python train.py --norm_place="pre" --bias="qkv" --init_std_down=0.0 --beta1=0.95 --lr_head=0.0074 --decay_shape="linear"
Each number is 128 + 32 x the weight over its row's rms, rounded and kept within 0 to 255. Layers, rows and columns count from 0. Numbers have three digits each. The size before them is the row's rms in percent of the matrix's.

# layer 12 attention query, 384x192, rms 0.245, rows 0-33, columns 144-191
066:124106191144181107153130189106123134135172098105121122113126179151146188159115078152110135074143101154100125093125113125110178145112134116145153
092:109106172128154143103113133144173126110149114086090076089128104115085160090152128083160090094217085124157133111120163085177110102079090160215129
102:101131181132094213128109123181139143076040154130062116113150069122120108099105122146152079092103105096146163099104110058105146113124106140123154
089:126116142090145110080138200131045078135124143145143159089131102190110136109161102143163120118155107107189100130122086117152132169126161121152152
102:142138115098158104076120179081022107161117179125091171186120111179093173020143133109155137126133094079129133131166050091185111149122169118124116
098:140117153136113103161176106136132143114202132108181138068119159120145120117067156125104151101130180154098114066142205153084105162094173160200172
108:116143122115156113068159143098106130186089161154095155124087131171179106109136151169169150174124076151130067138147039129150085171133191096114141
080:166123123164052160104143120192092150156142154160115152148119136120143095117126172128089182194154126135088126080143123135136100130129130114165138
097:124118121146074133191108087125209111133119081138175162092149141078167123148139091160079088101146103152123163136152138122116133125168057108106080
090:167139135097134135096122098144112140177155115143036133151166102159116152062121145101157136153119091118139021163137143127051111172152127127093120
089:111124119129161129086159168104115103094068122120153113097126162177096173078127080136131137128138114106113108099147137162143179126084170127121172
110:094131110147151092133128048186136139153183130137130120127087080171125165131096164084158121111129107136158107161100138131131088132170142045131119
103:131100067151143099123124170151135120098171110100084131183191161122127125173132111149133147149088173103094091112112171201147097156063133138140061
096:127126101087111162079094158057147118073105224180197131063063131118123131169113154090161114132129188194104205110144131140084117148123130108110120
119:132124098149179123128107073114181145094154105117043092111119064114093181144143112179153150163174141164157043126108210097131092130140144137122147
119:133128097148081167160212110116171147166149128142104113175172066173100154157147146134137118111157116130187150092174110094144125059090090120145097
065:142123052066125062078168146128151174159205142064097090121140208142135152127104173176130126081126106183107136139143171102087168139101134125215122
121:162142137142166107058154166119129088117193145121167103095098174128085151102116179084120131114111167129130119135131166143156125134082132155182137
092:130110112083149144039197164122114090151118124106108137120119135167141117142116154158166177160108092092117070152138090135126113198174183088104117
075:155185130093101114132181152144099164097130144154170177096093126130180141177116099103115137129169098191232083148110115191111081168128157112128145
104:165158106084123093069170108160081119136106167154136184147100140146168118134120123125130186146149095178185076121133071171134107156132183086145177
119:065151157133100146218110091135224167104126141119136079122150124105125107174098102102116061048125131154150220129110144156102136096133075131105127
088:115106113187084139158160022181152159145147081131171139101155144066135086166099153145047145098150140141103165100134209188120131102157128174154104
096:156122144194127177167133073173170176102177141104144138118181103052123057233106110145125115115146164144095211132096150146120159120117084171144117
091:065123138150105100193115180133146107148107129167127130156116131103136128155083158086149109129065133149122152156090136113082155092141110086102131
084:104110147114102139037106160093082116166093140163083199092089138183102128061144163116168157190145098111137073176137153076123078132153199105137104
093:169129132057186085090099097084098117074119129110114125108080137099117125130116133076154157130129212159123106118143151137118139103093127135127138
112:135144145122130135141125081146118157127066124105105124104126092087165125149077126131137126045086152141096169135120122137082135158118136084152117
119:147141112138093072145129168090175133148095123128115127222150055095092075146148087235136105059113129087080165119148116203207117133084121142127110
119:128141108125155117129138167108177148071056120148117107193122058119078045127164149173165141121068120138095122124106150136184127116086152148129131
100:091108090149137118112168170136153148087080116172141151130097139174111176096131125150123173152094110058135118112078132134228107106133153134103150
107:116097146098131151118103106177090132135194145133099181097112157116116121148086124107144128119162176114119126153127136109126112197172168160161092
091:124118146091110213132153110144113158142114107186146138108054139125138130152155157138118150159129112125115075113209127136148160099111120116100159
091:114067116164113100097062157168159169090180185157114172160167035084094087147185123089129095175184109170134148141140134125125156085125126146162100
# layer 12 attention key, 384x192, rms 0.227, rows 0-33, columns 144-191
059:170115124159106205142074134121122092135109125154129155192129107172148075171116116244160076175110136096144152183133131133150087084129101128207079
058:080091147126107110152163097162168122161139112123133186181123179159131145189111144197094070143126146143162162154068121141109077119135145151106103
054:105140139193100093102134143159145137124136130101136121255138165123064129114132159112159134129137150073105093141105161148102141103159131195150091
083:098151091130161150093120170100120119111041169177156136106133144166106085111095086123155149148107059078038150105076087179161147129067170084189166
072:132162089093178153160131176039137143135088134144159108075150083165168119082125071117134137126095100167077130098117100108162116155079127088127145
063:137087166190115124163123100153122152097166082130068093129133070056176139179102151159111123099159131130101154136105105146175146110120130154111105
077:122172087092152154162145078120135084145158130139093158027121106185189147122127078123084169148157078140125112141102105156133093154121160053087145
058:118162122103120097106175033088150167119178124100156113126108206149120166106112137129086205110153126095112100163156175180116124147176097152055095
087:132143117146127094124188083133138154150135107091131143115129157102083180162155211100127149100147173181148127163158154116084146151148112165168087
089:117161118094167146175138155125149141138021116163155178135107083140166104153090130148094103127123090113105106088122098142175072139117102113124169
093:150073072098137111121177176097077149147084144121129140069110129183186131107172098174135129139186092127137143093135103091134178167081116110121189
121:156129144111090047076122138142105104154147124108074099113141158196061148119099118117182166116146214138113203168152183128080171132074135120132154
114:127122081086143212124116158154159144117122104166059142126139119068124083134127095169120141169111091082085156144098156117155075124158045080095145
104:115175091077099144143112113077132134091081123104175162129115135170160175128162143060103136155093135101109094089144129080158148095204110105068131
125:170129152138180075148149173105146118129099128061144067099148107099086102119134122195091145130124110154169152160108142127066088137089126117148110
113:117161113096101155131182129101091144146161178105126163159126136145071174117151103116103137120142153122074107077146114195154096106135105107126131
071:131105154222134178148056123149173130121060109155127125150170113134141029139130079179125113149106123081121178126121113130134138125075167115153103
050:081115167165145055152110116137142125089071156142198112167181127119143096151185153151111133103165118107053165098100128114109150111102173145147093
065:127204093126194110059138131097143096113099178143176083146120165137121118098128119104164156152106103123108034107103094150138151150142132116167162
068:123132133107092151153091121086128066079102171147092119072071127135156085103082089089138126175132135082116142128099083143174151138075128076097177
070:120153144118126123145106096115105141098120152147134135061121129105194129049097075109128162151113101121154077139101114128167139158116165107092167
079:106063182168113136156151180143141150148150098086135114194189129100069092138173196094110085060138191152138185114131209143129125082151104169129078
080:125123178139114136137129109133121185165171110109128117136204142054115114130150150134092140105171147140117221172164195112052181133136078212132081
086:140095123170045117095142095183153136193153152149144109186125173141044104133130163112149122100127191143116169131183165141108149130153115185161093
073:124115130100135150125122243074144125167117146124134127146126135135102107075145147088133127100143118175055158114159161090093152129067036138136164
087:092149119094072160113060136173172159110072074125134147143109070108106061159064091125099116151157092076118132131120076133171110116114128132142119
099:138139124090148201140120115080132133073163123114160163127104128109194144151127134080096127138127129113161028107071101116175076097207142101132114
109:137164142124155131139106185144171111131086170115139171071138095111075152126103144106167114158123093111101104138151117133080136172126129167155177
153:130123067107144184176103114096188132086070130167167171141101056082172123125162110151098099109108115094122096098113148196177098092158128123087112
136:126117077120161171143111071112155097123122147164162147088090102127145123074140134120158131121134152162148091065113119140153107085180182116111092
101:166114089121108180126127093157116105077077174137117127129038135136113160100181123132115121179161044119131137096120138113128053171149137120062165
156:126130168131137026131150137160109123165178179097107102089157171149120206120084108098151108103156164132096138185145131093124177170112152147172127
108:138127161096174110096164038098155114103147132112149135108114107157154119102134144157139145157141112129097131074080138129157093123158112108146116
105:118148123219147085141104225157127057118138089079099109113110119179081152073162060145138114106098087126163120130096101170117134060149138160103114
# layer 12 attention value, 384x192, rms 0.353, rows 0-31, columns 144-191
097:048115115138084110144172166164161152101167165084205095120146099134190142172151089102074108111113175140169149152158070068136082118147135119135096
098:125119116099147105182157186132157151122148153123144108107127088121097145155129138113158115111101168171083116088184127065186133031128163136137140
088:080157138163144196119072120139076113150111171155086126076140147174122173108062162141119153190119131141113089177172144112150145153125141148110181
098:146089184127096091106155160174064125134173117096101120138156127115132139116140120161105112161144116164094126174118135118077140145112094143132131
092:146107154142169148138109080113165119165109090106131047141126165181105110122198156150172145138160134109090142101165103178100137120084110126161178
091:148183178108171161166169135113117074106110115154078151113163123130142086149170132113138098074170167172098163187165081155102059104112160137101143
089:109145103117117125103168088148081071157100184114085145079165100101162141123086080085053132162129160194074177166113185079136110143138192135150101
094:161134134122199119110180123126134079123120177159073134132107099101130096109126160113100176117137132154103101068105122142086126115150137107174065
109:194080126128158169115096156136114129119109151117142141155169098146100124075120121144100126141117114105099152184137116183152081158109173208145130
092:141130189105144086146144125077110149150165141115153122074142138159128162151120085074131092096144208167053142165204102110108115124124158214101107
102:152046117121130154111082170108140151106173133109168115189140141118128164167134151104124132150133059051139165068146130110083113149144132127119144
107:119134065164137171173130105113106107111088114135118168152132129107083079138118140158144173133141109087148067107146132100148127107087122065161165
101:128165177171131149095098114133121042153151090102125126163134171167128067040134116123109148091112164122079136120081133144070108123139149128104127
093:126130196117154161118183121132102078126086101119068100072114089192151124109139111111099111103146205132085126115124125150071105150140072135075113
105:202150095189150162102123108067156146157058106142173136129161123078150122135124130112180145109127090088156154133121123141116131094143122112179104
109:122165119129154131113121132040112130149141075132157199147149149143115160168105125128211092073082119129101116180163145124151148055131143146146161
098:185056106142121187120049107156154113135127132177118084155127107103121142102181160152111127162188096054180108099080119165128096168084149102128116
092:172089112182161160149169123188160100139067187178130038093124130142134149096185158125074139116171126171152147162151136154094096128134133156124131
093:128151085171151111090134121120184105187083111182180141093116179059177171149116064094147107091187101052139138174125152131167107162103189149110153
096:109180206144144147121124149125117091101123097165045131132098126133124091111068134145143167147105168114099097147096131138117155131120136083134152
115:218115123150206149113184140097138084163086136097107148142148133132113125169130146147125166102101129155114110095167113144094114081133111109158147
098:140138170173204141129093111131108095133105111194120128093129147115114161119086126124201076117143170105125110123143121131089138135147107122110119
106:155148139165147140080044111167141108125126079212144125143116153101178141167059077097186122146095141113092155104080158158115120127152098122087140
105:171094135132125094102051193195157141107137083151160136135124115121114073128103101102112164124128099080149110090114126172167081152075092168136181
102:129039082146098151112133139154147141161180149100120127095123069099100153151105087154064130159111181165153152186131091101134125138103221136136104
097:116125216107171129144152137107124108112106146134105117139080135155111122145173147114108154125097099178106145048114118136077164101137071139200149
088:089173115126105146168176130160136148141139112101134115082138132097142118070165072057061153112121158211129103141158115131137110120103110156116132
092:103082136156079191117117108179099102092125155104100131132156109145120146079125131170120110183111126069164129098073111158103095158163086091079125
112:132126212112167120127148165107128148142131152107074100119093133186142149075114160090135111095170134149057112101143135142092165138143096161102094
100:101135130104126123126131086137044096142110152088147143202171169174104153125160195116110095187153091170121143123149155064105166122148119144116126
101:167143160208154202113107109096119068162133071130111091166156164109111115071143094143133088136110116118140132163131108153075106122133071117108132
091:113161100137147140070109175152131071101148104133144141150153134093143113116071153115123116097133113142072133185144143150122044112139086122040197
# layer 12 attention output (transposed), 384x192, rms 0.886, rows 0-31, columns 144-191
091:167033111139152173105160101057106176152158122122190144128115160154129160075154165151103126137113089121117157117136173213161175165108142111150109
091:129120089148108164153130125104200172164179138150194140163138143126161159128115158099139111108139147165151129164126117192112106157128184119131095
085:115131125116146101085181106128110023150098154106104128154177135076105099137162089132119183174098131121084129119121086175106088100172106084102117
098:152181079143173137104090103152169100104148117168133137140155062128095141130211111150160201178212132115146117147130119119184121100099098196166110
091:123203150189072172168124114118148105061113142083149125158135111148144088101110125088041098078134100101150116128152125200127101134096137072113087
092:123149142163140068176132175118151136180157133093162140124123149132118110152123108145085183163069153138111070093128114183142073165160131084164161
084:126122140183117104091194132109156075179187124088115060128130128088077136105123086110133163151091177126112067108162150148033109132142146124189117
093:093153099153147102185098116136132157126122087183121097185116140070149118112108056085146110158137131126111134169108115096085091086121116197175135
108:117138117148153118162136079059159118159118081131158143146148200129160141132139139173078093158124097110102131074106155147107151090111175083110122
085:120164100081134149175181131135143128151220086128145171151193173144143127127133156145112104146138108084096095115123173175212171117145109101160109
098:068132127109103197127185147089107163081138132167180144152088190149127138114112149110111055068088075081162167111125121131147160092129112163096140
100:124120170174091108143110168106083172111101164102177134111119131121154105108086119092095137123074165135120133103124126197082160136164101062040167
100:129182126106155159134138061176144105057146103082125162126158135101117108101112120147132145147092111107106161150139156097128105116102166137070131
095:106108149170129161183166144121111149125107145095118160119144108154126096072121119151086157131112094094126100145136106175125092063120166109142120
103:108168189140078108128062126129117158105136120177134114113079077112128098171097114136079091047154112113172138104169172145120167184115108123141137
109:140146153101093106112130095109159123146166162184127143133117115117108116173135167108104164110145144123098101063156104179204140173131113113099119
102:120153162146081104112099157098089127079056096170150097136107117121172100172111105159131083073122091166141161125127135096116184116139146127110206
084:118134139198140080187140108115155129103094100089138091165118114089163102119164028164076150129156140120124160103121128099083143120090162091160109
092:064131186093155047139160087068104094142130146132153110129120109157121113110144189161081127121183128170094146066124136134142126180158179147138091
099:178119110134136113125100162166159114133030140093077144140179120113101136089139104135137181161088129125108103170113092159084104107115106153128129
113:095187141160116082173097100151149168120117057198133116140079133102124102113098084110078122110134168153144097145184137170065159124118143095171128
096:133140148077091109102161123076102163097093175111079131176128107141112080096096085183141157127150123116098102091161091092169162149136148063100139
107:087170083034155154115142158087214117151075105190115100137121126114108155132107038112158130074149077095173144121150110130183103148108143158100142
104:102108127119213139160105139093116137105085074125112152101126134153146145126084181194112139114211114135139178139130194052119174140119142083121123
099:143079074193167134153177119093168111163118051143171066133142171127137159102190120135159127153093080165147141124096146170130173122133117121143135
099:084200094110154149153119150162141108164131121172139134171096108107186182117129143111185130163149167111133072150120093108086078116121082191081066
079:162111107148135092112075134152192109110215106124158128114159140155163148155137191153173103172159094126077149092085146154139113190106146101194100
090:168141146138154157131140081136101135110110165101079155101140096117072122089166095100126135102111115093132147138156163060109137109119116129115148
107:071116103101144154134126121151112142102162107122088156176146149124144110114087160156105105113105148123139154178116115107124173106180126166102100
096:106176168097086200082181083128115167120214203113099127150097142119124102174120079099130131138115184124097100114120051133158076118155072122117131
100:083165154114126138125128120140170129171082142156177125120144115112138105128152114125152124071047059073098146073159107188157102119109178113064163
089:112119147079157173160113099170109110128096115127137123135102106148101130145135102192167122118068099098107174124160121167224066161125198117077131